config.toml
n_kv_head = 1
head_dim = 128
norm_place = "pre"
attn_scale = 0.0884
init_std_qkv = 0.022
init_std_down = 0.00476
lr_mult_o = 0.86
warmup_steps = 36
Each number is 128 + 24 x the weight over its row's rms, rounded and kept within 0 to 255. Layers, rows and columns count from 0. Numbers have three digits each. The size before them is the row's rms in percent of the matrix's.

# q: layer 5 attention query, 384x384, rms 0.156, rows 19-44,147-172,274-300, columns 0-127
# k: layer 5 attention key, 128x384, rms 0.15, rows 18-43, columns 0-127
q274 116:112145105160134139116091124148131127124119118108136117111078109127127150178104160118102123134097094170132115118140128154107129120165133133133129118126111114151135118092125149134155143138121094093151149131149105112135149161138144146142135098140137151121121139080133169143111145111158114144177126097145112109087145125133094077146114110119127110096120140149109114134117084089137104145072
k18 082:120096139095114106158138154138114150131135130176085157153152114145114102161152086170094133120129116167129080144087111126145089186111111059138139109115091103148187162110110143107128152122125145124106158136145136115103116086144110106137112121120098155135129103116130124090132160156077108136155121103127117142171144075157128154103138118124088106125144124100136106105156134166143132139160
q19 077:081096149079107130133185136125134124138132108142116144113156116158107113090167184119129160136128128158141102133116154127166087136145121123134151170112133131100156080109108087131128109133142147162153141153156186173106121125129116133120113109122151177162161144124127124115154135090109141133090081113122134082122140154083131141124135108166157167121122113153134128115118139152153134146140
q147 069:114123152104118092110170086094170099121108141120173163104128124139122171133125169089119154127143103154143097089154096101141104116135112137125115124121116132074133087168152154145134133100100160117153120121127176151154156156152138154104130122145123118127133121111145129138166084119138089127121068121137128112109191154109113111141148123097159139140099073151096132139102098134144103109133
q275 099:109175166081121124101131138106168129130145145118180169141171142122122189134170140083118147114146123134104091106124166121127110176159110092125157110088127124130147111126120143123116128095133150109094134135152152185121134119171121111144156136124134114083158128133141098139149122149154110110111079144145145155161129122116117090120133164155131142132089153149099139111137109176110109129176
k19 059:157144141141125138186128119159122101164131131175131083115158129107138157095098111141104116145093123066164145164122138145094064130128183139080124116148117136142116151148120143129152124146163117129142108119124092142155130156097124134167143106090131089151112118131143162145109126165150137153142146126104133112143139082162085158130138135162097143139121167126114111100120122155158143134164
q20 087:155133092141164096146122178102129136156114128159125119141132124181106103126120110181144112129094132179135133115159131106156189131109123105101143143120145076134107128137115120102140155151127139111138138119117101151120108145124098105144168136090115164115145137111126144130098156146145113102134163102123112159084134129153168112154117140083137133134135111105120105142112089137107157124119
q148 073:120125128137130141137112148150140141135101096150134105152109119151113068115163099153141124146099154138133136111161114102126173150113131109123128118155140104144140157074146130089149145157132172033127148137106143123148106153152131110144095146094152116103167140123137120128126135139102124127116162112106134118094143132111126121182139100176156122145164081149129120141109125102132137131125
q276 108:103097149150161129121135159157104090169138132129097162149140152134130121135111138123113116124126155138128138127156145125129115140105162120124164131143099155155136125116144132130154099119135114136123126143163153134139147130117073142134134083135158144138128135097152120102120111112163152100126063094112120066047135139078081123102158132165154130179167102129119113113135121141108166123128
k20 059:115088113117118103137148140128118117107115160124116128165180107107139129140135095123109139112135135129108114108119148137117144117179186150098102103117121131139119102128104158141162093143107099115135150110136125089101127128139091130138102121139116175149134136150141102139114171130108157143142071105109135103066118150093150132155132153142109103111130136152133115170160138120101145128167
q21 075:091136146133122104111150125188126106103136131124152211112117138155164105126155169148150173116125171136137098144084135129134139115136146131095102144100129155126144105148134068126140149154129125111139110120140126138067131145088124124109110105123107109168127100141114104077127138119135116152090075081112125126138118124114114116134134159128117151160127071142110142128094097109109110133109
q149 062:129122167133099052103152119132167142127093158095136170125131157137100064135120107104134128098124123048097144132132105111110103171129134133117114107153166140126149101174139127144123139098151129100104122115159162197083138118112123125157109125115109084147113156117104125152122094146173124143087121142129155141138146120143117109118111136117136130101133134124113133146110119146145108142136
q277 097:136093182109146123160126093121127115155100106122159082123126126133185122086090141116088130102137113035120126114090097143136093127118126123131149123103112105134170182143127123113152150127103154122140140128164137151130134086124146130142126132138138078149132107124110127109121122138136101088146169118148130124127154121152119139162156154158141148070105158135156124084092134123123113131140
k21 068:129136133141116120116108142149126092150148116102080131085145153129094160148080168107135104181121108103141144136117170107132123133125125080138102160104110133070113123169100172158155170141112144150104122116107076135115149173163143151094111116140109164139098128114137118087118134111135115139209106184141169089136148130115109143123115096142129098146144105139104125127148110165150121149140
q22 068:133120118148141128097107155082094154126106128138114127138077171147146112116118139128117161154120096126148132137146126154141136142141117140147134108068116143134122082118120140120104145153115132112144108142118101125079115114175099104141100133082100135147125130092176089126144107175126114125181092142120081118108172177154126101101106132097127103100098118139130116130139154136136129123125
q150 072:111109107164120124147108138116097158094124129144088155149103132143142097151116144144182157148153098161126118139148129134145132114152103148129119165102153141122145099100119134122158102145145164158166111114138125098118145134115151130161134136177119152191131122150127179103132150122123146134112053140127132088160127136125152146063103128121132122163149109126105167102146147116101131128106
q278 093:120095098146145138150076114120120112123185102149126149141141121114141104141109100124152139141155107143143084130197155150143095108148111126099148147156127119106132101138124143191168072131128149125126151145149135119134147119088146116130141147137128151138114186139158119097133113140146138137162101141118168118127127145117139111051139124124118120182142124122104115087102116151101106142116
k22 061:105106137141156134144122105145123090142129112153117121110093161125113144103113136114110108129156186110142121135134122102156127157142095078136148153106122122126144141128086146120130129139121133134129147101125152150184168185125148152113142124127112119064120128108121134125146100134112083131112141099131179125188093109122107139123166111165124120130125125118137071097102140112114123111130
q23 080:141129134129127147085129112124076103138175123155115080146133135142094148093118100122115164106118117119159134143146150111098187178107120098140118096141119104111092107075135142161108125130138143150118123138092116168154110158155150089129175174130107126104133147100178115100097139127119132148116171161125134134116146151125114116120122139086127119140109153140152122129134127112114161082162
q151 068:113092187151127135123114152108113113093136131137139132162080135108147098097166077120170186129122105153133109152085167133144250188093096138139154080130115137124149110122118136121132093152107135087124120126128140120105108148096112125109108116095129175117167134151153094135122101134136138107109101110080141144140100136143134166131131144134150144165141108106128131104106145101101149146091
q279 099:111138121139137154137107162146112102136126107166110101120139104135133144120123109168142140120161140118127086105083103139107145172156142086099123060170143148087123078101117118118174138117115174133113135115116121113109158127114130124150137091139137151094110147130123135104103130091105110160123091126108122116106109126164150152136108112146122146132104115129123125118129122088078119160109
k23 074:135107085130170092129117106126115179119116155155112121130166103107127143091151137102111134150135132109127125117148139166130111107120156086079075115069112144124123150116107138129172091155100136096119147128127110118152100146178115175149097128108129121116124090150148127121126149141120159110106097127106156091094111140099121109146110147127122147075158122128138149093137123096121138135155
q24 078:077131152153094117114143128136099126110146111114197180095139175150094140136110164144132122102129177138097103156139120159156145117099128137146108124152116119110123149096132103139113114161102142121127143115157140148077118159101140148133117112109106176126098153130118134125137122112127120122111094096141145129109099133128154110159147164151111133169111138129130130116125119141147096109090
q152 075:117123139127065099088138144145120146131129143086166175131124100148094099169147153103139135090120115162113138165131116102155097159092120094089100168163128136100092133174118073167113146128091136153108126075173117133083124093100153114132128148154085123133140148113111155138107111119134147175128119134126129086115111140123150105123112147123108109163101109087105154157125103154135105127117
q280 085:172146151128107151112119108120144138147149117127117099152193119093089085125117122115115120102132127170106115152124120153086157122141153087132128160097132119092104110131119119124155165135145124118140127130141158084103165105115166143117126118150162140096121107112123118126156139131129140155122148148161120094141129112094139110095098103175120087105136115119123128130138106137121136120138
k24 062:109130143079152136122110111108092053141115139122078139131189142136095107104096131124118130138108147086113165133131139149104127141180131149129128121082133133121113103131113155166166159117110109178145141126122133105068145157098111135160118119145122152148113117113115181094120108112089124104167096136118160141141098146124144124114154123125115120122134114131084086143154107146104127138140
q25 078:114121132137142148126135092118112157116148134147133090133143179135059171116138111124113116095143108089126131112150071168156130088068115128132146100135123139091102097095179145157112131120140113171126123148116144127164159170121122152125149161150168152092108149117132130148103122104121129120168126153142125113129139179115115125121129157073123114126087209122180088115131121170110125120157
q153 069:143097153127144167076127186126109180075133137127121092131096152123085148138141117112140145099196091102153112119072121172165172152098128168132155124132098139113124114085130154168154133127118126139114150181108141127116155168141150103110130095156128150132117124128119143111134148124160129163170120144105159133155125164120121137068069121093130119131118166126137119121124138168102148149104
q281 087:121140195111081132126093175157117131064095126156133108168119094103114151115112115141101144100151131129122105144112137174154103136149113064140168161122137162092146136146140120130136114139118132153103140175126144131083132152116115128147120099139140100116120159133112106066123117144133080158174125156128096131178108125129136151068158111168116141168105113154166122117125108131124117123097
k25 063:173166102154132112090086121116109127128124115143121178109073117134121142161100135126128112140106120172144135119140144117129157131121092124125151127126109120107178138133158146114134117111136110119131126094082123101110131117120134120137159137100110135156136108104135159116118106117110131129125143095128127163110133115147075104139102122115152106167139107126109149111121130104149136122151
q26 106:176130124126109131102149122134099125140169117105151146145134115122153120116111117113165148082125108133143160106148099158117155097094131107137105104155131082137131170075164145138152107100118135130099137142088092156125121113173108094119118143125146108163143131147139109098148139095117117168121143123147126161127149133142116173156111120115117186129096137137145144121104130144139145097156
q154 100:160148131138117119107164141143141126158155120109122122131175102107132126100107135106167136125079109089111153155096076128113146138108116148153108082138097146157119127104158153142128161067132134157123117107134116125130139128110150112093091150145160122118116131148142114180124133115141124138122144167144125098120139144138074149151104122094126158090111103087118143144133107151116120124157
q282 127:120156166114117162142133117117147109122135125116102150105166124124099155131090144129113117157101136100102127113150140118123076139185128130160117099110123150185166141124099136122101167127163126183083125148089116140133158177144124128106122124111160167099119196118109142146127153126133119114147159158145146141146081111134097131118132122094093123111128140112135129140133121148133130148093
k26 085:125085108125148134129111112159143153146102158134099122125025123120107152146147131155169119119124101141113109148143104123117129157132135115120146164065128168139089131082101117117124137160149137110138138122127132096162093113120107145152142133161085164078126152131139154103110091147127144135113080113147093149111141145122163138118116145149088132167187099118127099115142133129131117168140
q27 094:162148123124168153149151117126144131102118149130080110137122143136115128130171119137093128122111125106127076142112105093114143134099121166147094103156119132115121107098138130142146148121139081099106101120131097159144150139164118113120127089093144148064114113123124097121112122146132129110144083091113159105109154097148131118150123127090122156138136118135106094117144156144082150118132
q155 087:130133132095158150137166102145144152134112138097159109098155138133120112114127133117093108154130109093119084115138133070134123168158178137111129090132132110137116131106123154137155151121114117127108107156088135144162150112159146105097114097109149139098122101126131107153172114122181120110130152138160077133144107103160126107163111111141154137138144156136138127118121195144122138121176
q283 109:142111069124129152150200130150126122096160138090127110113077143140121102202127097129119134118115118100124090155126151142139125127116148124132143108111122110145133174139105167161152128105170109122124117138148139139135094112150142158151164133111108131122111105144082114127131110100150134104118169113112146127122177121149155119150128148133103120146151120106119132140156109130144104138138
k27 076:090114087105116132113131129126132130134114138062144119153139109083113119170153115136207162084144106115125125082137126137163071141146147116126094139124108154117155150123128123160095170133114144102122128103119091149087116088148117122125131138124099140160141147136125078098122153145102139127137130117070136145124154158113154121134144169152150084111137122121113133144127112122118126145123
q28 090:136118126143169130115133100106154100107137137127153145081106136125150135148121148147080116117179175157100127145133094159132107144074135149121126103092131109115133165153139191135106122133122132122127160120116144087144130144151118156113110163152140108097142135128151117111094105122099133117120141115120113142105146098147149110147133134131111170120145163126135123129116107100134100118081
q156 084:142120144095168134090114125106109109113165107134137119072125124142132146110092110132086111120172147130111127107142106168121139132077113163131168121147152120074119123139102175101097101107143152119159102153104136124158127170154098173122115109178143098089108180139132119080110142122128156101114129087125111129122144113128157105109143130128143178110166167124140101096140130126128103115106
q284 100:169087135138103109145130113161079160117158111139138082103099183097116127123063093124099128130151134107154113127136086134137153136091092156157118118140093122097100122162142115101075151147121156112169098091155134108141096144112105098116138125141122068085127140111142122171141113129115154143148144108122117169139130092136139140107163132082124167112120091153156075103122165128124131153139
k28 082:142142113173113153142164120140115196142128121139093093091103119125135138116144135128119134151120090112152140160192143100147129108170125132148145117097096125103110186110133123146087184114127154127128088176140102151113149129111130154141133082128126126116107144149129112099141103173103159108128165145139123147137115123134131147109122136125087114151140154124115110143122130139103124107157
q29 084:097142113162171131142106117107121134132144093082122136098119163136088122088151130146137123102158104112132110143161097114100164153065141112117128119143144085146151167109142095155150085134131118145099146112111090131134123109178135123127105175173107098139160082123139116161103150100136129142164158111114103082142130130125106125126104152165110116164100214121151098103108154150194117132099
q157 075:146132122147133135138117151079116197090151147099140138136112156121106154139115132135174134122157123087118134102153140154135142190108155113121150144165121095164175148133124115162160126125148107112084150130121108143110133116164154122146109115133119091145125098102152103138126167107095152149156121097089131133140119162126127164115088158140114173158134122138140129152133133152130146119128
q285 095:111167158132100143115117125137103087127136127124061133123155119075136119076125129102119120111139127104117133106139104117135099120091114120122103132163099155090134135122131102153164175136088131096103145162109149100122148110132170125118092130173162118128104152145121157132126110130119100131154156117130131089141115173125116130111144091137157145099133133102148120102158154146110069129111
k29 076:104105123167105112128174116135157075115087130087155151102118150121126095128121104135081100156148141102130163127124168150176096169074123095182125177112144163088128121139096079131142167147109123085127110121090139119100128141116132162133169113115118131152139130125129154098122102131121120145148131113146133111158113094138103121125157100135102092139134153150116080080119114141113109130151
q30 090:124152132173112168120095141150114116080141136124120139151060119105162097157108135125163120160149115131107140125154151111146177126095103146132125104119146169138092090129138110128148099152102101136143133122119128116106120116095105142145174120148164132121136103112151169104124119158160142121140132146123143124123122158139131155113138116100141102154190148163152159120094146101122133106137
q158 077:125147128192121152082107121122094152111108165114113130128093153110146099172106143100115156116134107154092131152123169141144179120105155153130149095143138140146113106154115147119150120145085130135101119132122123126099129127099122142129171113154175132145114084122149191131082121110154112134148113145111153147144107138140125147105116119101113116099144175155120114119127116126149149115153
q286 095:183134158163121143115107124119121136089116099156117128075099117116103151092153121137140139171144099131163114129118159133126113140108130117139172127100137112146141155117176125111154138156134130199136133147086174130165108127135116142166123134125187097124145086129147121111130121078123141179139124156133125125166087126134108156084141104103119112123140120136109130134130108154095184136131
k30 080:107101118117160115100163124134131188130089123144121168106091125148114147139074167124110130143134106143142159127119126130100172094150123133121181140089092119140118136142157099144122153117107144153116133120106137121107156148161145104151115162112089145132139144118132126113093130111120109074158131103152116141109124117131146134084126108147102104105114125149135104137121130101140113118112
q31 082:131118123142128132122132138126141145118105095117144138061099127106145099139113133143160122127111122131133111109115101122124159173094126157113137127151151077141136150133096138144136102124118156138124140108160100146141122143201104096112123160097129115102136119125132075155100131149134118078121131135134106147109111078147139150157186150145129151153151158115160085102098157127149127118111
q159 079:123132167114134140133167121109094143163151105128143132072101125137118083143119141124164124117128143144144149103092138098128135164132139154136154114143163129142121113123110133115130093140131160123150138137144095138148117126155070117113126160096163139101162096134158076129108130135136160111123113112144103182129088118148142110166174154101133173129135108167152125110087151124137144111131
q287 086:147139131135131126098142112151110126131173136109114104091105145114127077128143116136110121103133115131092126109146104089121148163109152136090121095120150130166136156133136124161109113113121146134151111100136126118148132172121096094105101166139160156089118097149144107147118149121106146104034148127152082114158112102136127109159154152111118120132151102128131109124110123103147143091140
k31 070:162158125113116068108127106097105118115192131152108120167134132130153096122166122139145125139134133109103104109149133129084147111130168172113067126187101126159127147116155120129167119122150082116139131117113159115122109115119096116147092128129158143122129114150106121150145149136134133137111118124109153134110156125140142125157120122140147109085132135124139129135174120115109105172135
q32 084:145135139131165098115129098119112144187140140091071105096109114143165123161150114133119100089110147123115139165137149149134171138100128102113150140132166091150165179146150100138124159145124145125124124133087132088102110145160112128133155152191162101147131133147151146154117145112138154153113133124134090161165155119135142171132103170121108098128087132114103114070138119143103146126126
q160 088:122103133143198107095161131152154171100114134128141107120141118107113113139110110141115118116095082110136115152071143133192183137158143108107115103102099115181122126121117114130139112136116160087111125164098140135108121160173111104148132139110131126139128175111142118146107076112161142094154134133163128152186129102137153116143071153100127114148144186134116068120129109113112144133084
q288 095:098102143146176094112101145131107133114071175137158148133104096150174133143137124147107115156149105098130147099122152131158116149123120113144126120108084142118135146171117080128139156144124153132122107146119136126129134152129124140129097135130125132118152163119134076116162097126134111132140132150151126127143146115128155153138135134127124166163133142135134077114115138095106150098127
k32 098:114124095119083140153145145128119128124124116108163198127141119137100139115090120155140137134133134164142136083126111094126085112097144128118103109119138152126131128087155086112137093086145111117126120127128151136135115222128124105086030135116071135118132122157153149101080133126121132148135150141124117131160136133135154166113110167122151127105141111116128172144118135151111153130137
q33 088:151140109113108127120145126149115139099083147092137151072092138121138124127115152113125129125143135124141115138139106137115166107102150118159109163146131164133098160137118110136121152145117104100128136123148155043138073115144129139116109152127143133118112158132118128142140141140130150118069129105112140131098101126112122100132139159118135155100126108120099132166132085128093163092133
q161 089:106122114136132103125110100132157136128103153114145113100074117080120128144112158138126113112138084128139116141139132143094099138122135151150106141175075127125079170143119139109113138105157111126125131146138162099180087109152151108133147144137124104119121173107100149146137102131105127120028164119110131140148140125117121097137118126130114146111137123128116144171132114152110153094140
q289 090:113125128097139092148097108129155113147115135156151136101084106149130135162100140161133144138125096132147124142155164141130139128142088128130125106131075122138091158126116181106120114116141128121091090139123098088198127104138090101154165133116123124111094132119125139101120116129126124098148166142123103163114136128167120091136123117134107143163100152133120105163108139139125140143110
k33 087:104119096187154137165131118137110155134123119105134101128110146130130116122112142173128115100165096119125108147112086106112099143129136101115117143107073118128140194126100086122104159127141136122150137141132157129101161212099111138108115125159154083051117124119133139122139161115079148148126149130126145139089117096130125103114111170130098111104133170099162130144105138136086109138065
q34 094:139140135164106165120081161114106068145068150140157116090176151136115146137161103111146134154114156132087123110130102110125114125158117167148130092196119114130123140141144194105138114143096149107146118146119120138146115129122132146145160138168127106097138126140083177112098122129147109100145090157114160154114104109153097143130129087119133092103069138128182152100132161107119111117126
q162 099:144150114175146135132116166108126098127061118144161100117176161136099157090150118109131095149120156120115130113147126144103099122129110155147125123201119112154129141110137187092128151147125152106143115134091118145133124135140138131123165137141124120082130121140101180134096117105158114092115093147089139137117094121134122136134176095095120124067096153096164145091107154122096107127122
q290 101:122121156139188107136134117139119102117126091137173061162143123140167171087114106120104103102166156150121122140158128124124131068104117165109152139151129137102113089118116173123179113133118141097129102152118119082125101109125110176146101101065134105100146097121095111127145110115129161172098106125124137096098113113113121155092187133121132138092094132164166126090113141142089120161136
k34 090:149127119103141137129111134122149137135152137134142102129187115116111146090157142131132151100155120134143119142151180196147133118136112096116137175166090099118193111133139071101130146109097119123141116141106097153100135077144111108160121122138106136096106130130156159076118150127129174137147120098154093120138132110122117109127126138116111152124091171123155096126110089136133091144151
q35 093:128148123124147089157154097124143137149153118142121133163084126171139105145147136175093107139134107122117100156157129134103140151084141144112116090129100077147131164161133135121131150163104136146144115092105126102144097129164100154140128128127152139123103115107121100109123138085151136112085160140102096112107115110143174139155075154133119111150149134114098114121141114114140136135096
q163 095:117121099133118122155184110128132150152134115139170099135073134188150167143137123134113144140164136134120128139146150128114108147082140137093120076114114115114117129162125145108097129167088143117141118075093120100174139126169110167113160121147157106140117155131131115103124136106144127070124121117111107137107109130157143125150086157193120171150153141104107114139133139091133134130115
q291 080:130134138118053132096173131137155160186095086095114146122114121137152113137144085127152151102138112133120106202158106157084167141096145139107136130122120084102163156113146150123126117158145133082117128119090098080161134068174144133115121116095119129128122160140127115148104135133164149098116133111161118145102114135133113108109092154170181122126124131130123092112136138143183125148146
k35 110:142160149091144131142150129093120086098165125148104098168115147131135147142146153159137137177126159127128125124121136113093100104100123153120145069098133121148119165093139130146098175140136126141129108139134103150210124081147113158162114137124114116085137107159150147126129123128092111106118143097127228136175121123136132145121109112179109148119138079120137104148128139124152153157115
q36 089:113168129104151153083140108114149140114166130166139102141118089116136159139173156161112111121152119098146186158107140121085127124105141140103110103130101109094122113078151183090157103157129176138140105172138095106184120152145119093125160155132120101161149129147126112104143154157138118157144163147146112141125146110147096112089078116107127152138113163132102150162130094122143125120155
q164 094:144171141129138128096144143126141147110126105166159130103142119109121160109152140149077132112171136110139185151160100077093147136111092157112096125131087115116141102105131136071155104161096144147156154131132117138134116164194118125142172161126123111138126151160121137096129153170162119143139119170105135156115129154138103127103100137138145130129142172103145126185107113091096153139149
q292 102:116098141136084136093101140165109142117137124117112116126123105168139154124126106150098098166141147085153164131206143104100102120089142102108132088079160141140095141147164160109094162134141139156119104145114118133100120137142141146168154156148135126118134103092158159095138066111175137135143077134124162068104124139160118130097136163157120146144151104108118123172143137107134135120146
k36 108:106129097131129167142119114138112162112134125220120106173129147117128136087174126134130155154133137086135084129128127127129115176102163143137128114120139148114147136145120126136115169136191113165118108122125064114159141106159123115141179152135149103108114119147115143146139131135125128121135142138103161135121110126118107134138120147196134152173138145121119127143163150125157132139098
q37 091:160147160121120091126145139131129138130154143093131146104170168136116147136137147134132116134151130129140078082147118118113091136136128126122092142118101138137075103160106107134108172083140143079121109140104149125107131154183145098150102083068111156094093145126139169140112149179125134120179131114132096113160135118136124138133148151160107163130135130140113084129150121198056134126142
q165 100:143123133130149111137106158108153118145146150140141133137168133172120142123094163125125110117157140145133099105117139127094090118127139139121121100109122090126069100145099131134159150083149147120113097145124152158162139155175130089154113056087154145089129133146113161177104125157109120110144171101115099122149106118133113144149155156143109158137112174145093084123126155189086131173119
q293 086:117146109133162121132130121109116106147126146112105122139166137146131141105093163083132118116126181138117117095086165123096110123097135131125131141133074094129067081123067114107156145126121110099115146126111093063126119170122155122114087098134153140108119121138161127193126139116140135094150125138118109113177107092156105132136136142155137126131061108113110127107158141118092098139093
k37 110:161104128100169140138106101151138193088124149159144103133110134103117141092103151119074121141143137087127131164141119120105136139115126142110167080057102128123127126079129182140078107145148120145136146109170130151160096112125127105146096131130150117135103141117099109138132100115128150143085134139147130149101123135126162146138128165144114113145096184155113106124173160144106116133133
q38 080:131176168118120086096098139151115114116101122123177161109170137111088146103131132151096130100160166092164114099101137141163078112109099114134164135070104110121129103083130100123183058134130133135135137165145148075146157138149181162099103109154129148145097188101133112119158127114150107160157114135114077114113121125130106140112128151139106162133094148102154123100113129133109165160084
q166 092:133173149151135114120080130137102110157143148129162144118136164130093141127123160179111135111136138088138123142117133166141093098085115111142161111090076111142135102084160109128169063144150116152134135162158126128131154176157157161086102133164131119154104181137095113135148124088171094162119155159133126131099130113121105156108141176108104136148156143119141131104111124124102179151101
q294 084:125181135117091121139112137112193105154139123111160167164161117097125123158114151145135121116143138113124126118103161184124168145118134059120151093109123093140137152143131094137105132134111129170110140165121136153130145174142142161130116130164138117138115133093137123129145098148155111152060158138159070106119093129101136112132138156165117115164132188092140142099135125146109151158102
k38 106:132091106126139150128145172131112135142151127068116168175157147105065155116122149126156118143133142143140108119074141149173111150097130086110154121144107117162144124084141136110120117105103132094149114116094135133123115200140126149129100105139095135119127134107154123121107129139137091152158106111137132105143152101123112127100129099132136108122194127160131123095154116124141117149133
q39 082:109102120135154112152129116143119145131119121153078146147121123081130124147139148103131114092110125146143105130175158131104143131155154174135136132094126098136105135100131146154131165070104110107132104127118107113149088124126096083112123130111124125130195099127145108158100148164137138145110113142120133147111146158095170141141127137124088146156181162132129118089123132129059127140140
q167 105:134137119134146145158098125144121131146125124124067118139126090077128121135143131113117119097110123145127086129179148147102128121171141127121143172127136160163146120109103137167144142074109116118130094152130112125118098178128111127092104117127101097138196087143112104150108151141121159130152124127146130159153121167105103132124144171168040136140157116133134090084105141124077120116142
q295 090:139131116126157187123108129151133135142149165151089114142111102108130125112118106105149144093109155157127124135161113123129129155170123156136116156124079095092120135126116151132160102134155145096150121133181120121111111124155148139069107096164142101107138145129131105145103142160109119127110126123117106096156183132102152154117121105148117109148111129139175109081116134111085143120118
k39 121:105134134139156129142085132129105163105135132141080139110126121095138109113129132113167146138111116116136117120172164162080163122227102105108156145134117120126104118128157121132084165142151185124145091127168094093111145185153112137139091072124137070137142132159132103135117121140090158127113142114128152110123128125129122117131124106204114181111118126118135122131124137187110146100155
q40 083:180114147108145092161145130125144107114123095116127134127142099126160101158153106149128134141118137129156131110170135123121148126061122112141152154100105110157146168116138073147155125136096133130120100101168134110084097161149108138114099116111169121051146109169149086198121121093177133125157106136098144123104116139174146125102195128105134103167129094133144100107093113156151127135123
q168 090:150138139132126123133116109135161127137128095117136144154114113108192138186117099126123148145145138149131124094140134111137088137116111086148148163089105128162132122137122059107181114108080108107164093087155146123114100114119116147116125110152133115069139096147121106185082138105164108126154106117140111126110108131163135154102192117155115081119164121178157139140100137126135115149132
q296 078:129140153086115122150120143173149102102090114090107152135155130105151134156088102134148137141114099106115089081130101084129110133088106108129109136134139109150154131098123085127128119146106117091164105106119172095060123129105115149097099086145147152074132156110175110123113123081135132108150117094111112078127128128096094144136170087141146110107204145130136103152128141142114121150153
k40 118:140132151131106135152128091135102164164132130140145171108103130117138174126120121117107123153088157109114124132146104124110106123129154131139119185129101138160121130158125129118130148128135086146126130099117088142112151160105113115115099112102157170068125139114144126137144123130132146105125145151126143127123145131145120153101169089097124135132112121150139124122134141159116117103135
q41 088:137123150129083105109132123168113167120137106119126173182133087086108114127114106194152134114114130104147108112129168134114133148140119161172117128145132136115182108119129108099086170145160148112141098136140123141157119152143102097079145129116104129119078098115150106096149132116170118141160153125125103136133141113132159154146131120118164134125163111152109141136125115119130104126164
q169 104:109099126158095121079143136156120187130119103131142167164116103137128092126097095176101112124110117117146153119131163149139109164135155173187130132145161123129155116131121125101104141118177147104088126122138090128152101167120101134086143140148116127114096121141132099113143122129178089102183143098097101128142125113138099139135139109130139114135123139127137146111101130135094099094153
q297 082:123126164111123116099156139144114143094144102124161130147128097133099088121149107153122157101154109155141136177174165149152158168120140196148130139110156126133141163119133131092097116147150125122113119158138115120127096149136069132103104148102080102121103132138146120102141121124142141115117124161125131123120141095118110118154140154120120084132134129119101163100107099126118134109138
k41 118:133143122139146099108149094128122151113128130019136102088099112151152105143117143131134118096107103119137154144129170142154136160163167145166159132140139129086143114114131188105111146130124182133114125148077114122134094152158111109114140119131085151085130138145134098181100099142101144102116095113125103149103095123159132143148133120181124143138135068119129124127109123124121121110108
q42 077:103111145115110095148138112156102135144131110164101127044128083142133118133156117137128144133134106154125109145114103145146144109135155096120058138110117094101108120111078097109156174111128116108145098133125143157109136154140089137119110112131139197152152148144129127132159127127143138137132101116107095136118135076112115101143115148119143110085130113111154120159134137111102097119138
q170 097:107115128134117094152155125171094127137117113162108127075121109150122123139128104115141119135152082122116094142107130160135069100102151113111086112117111095115114091113099088101148148116128128097152123178133120134137135164171099118125085103104171163138135192143096124152157135127133119130144110091138134153138126096116122136120146158149141121121126169100150093150138151128103132112139
q298 082:110108111163135134166140114113119154132143150169147110126123090171100162138137098091134133136109117122124142164075141129104158162116146123110120123117077093127089079084125086104185116095128138158118137147108115104109107173125144119123110148139146209142153171144130141148138127104127138124087125144108129118122129117131121143108160158140119130127130103123135106113122091120101139120128
k42 126:138139138127089127155169144128112133084098155204149107123129103095112074140120124127119104131124126080130111153122123123134135100101132120136128119089165138140073148124142138126126143145124122165134127173103104063101112158130112151177102092137132133123102142148131114115157131119097144100163145124157178140178130154137146105113127118115124151100127122132099102129129156144107114151173
q43 078:110120125078159111149148097143110139148153150177144111128118126174133162152148136129137082159121171102102133143142098104131137149109118138111167120164126123150127129094161149134085150140137140089083131122103093129147149114152091088112121124126135088162137132115149094163111147115111129177143122126134153132104139073128176132142110066120128139189119135128146137128165148125140150152118
q171 102:115101127129190119146133115144138128140122141182118115129113098157114136130133109114144076154157124126121151133127088090150110126115146153119140123171149137160161141085144124132112135119142105094073150139100117122119148122142132131131104117125121091155127136103128116180126140094099123173117117111185153109113103077114207146129100089146117143167128149143133115131149159125141134158099
q299 084:131114110081145125116107115139141093129113177150146125124092153125087147130123124113090092113126143141115137158149096085113140093090120141136076121128093095150132143106094098172120082130121103121129119093150108093133136156159137100112151088134154128112135141136125086111149142108145155149121127135164153137105117095124133126100111121111089154138128156174144110122148177131112129110080
k43 124:142127124203147122134205139137143098134133169180129101121083171133126121115125122109080128138122136149111127138118100120137105136073098181135156139153145123101139148144124189099136091112143136122117125131115133096098142155099140126139078128137136099110118136125177140135137118126126121115115056144137118112151114151155128105099142107182119153129129140125154129127138139135144138105110
q44 086:125109120100133126123171149128130141124140134125133106093141128115133193127118127131144154124142172139141134148121124114141049122152119154153133177110091190077091152129141144172101069106102106118140123085114103095129133112130122156115115110137138152133159149129123130106114153155144158110167103104080122140135115103147143073161136166136150108144126123135140169151110099118142140196167
q172 105:140148109115106117136155177111137134144155152125102119113118113088159202142139143125149149135144136143117127134142107140123087117130118173157144156116089148106132139163147138149127110105118110141127117091135116091138176096151099144128120103129149139147110169118106128127096133130145158101130104124091128143154135125145137087120163167157141103136131106160154146128135097106116143171151
q300 081:163111097108124097144181126133093129152126163157129092124165142109121183130117121117109113142172116134149143117065099148139135090131102209105136179158095118076150127136168159128193110145123127144156125111167152097170112105127150155134146104134166141109150130127097117147113113153125132118071134110116129123156127115119135118149164145124146131131120145115124111119157112120137140160140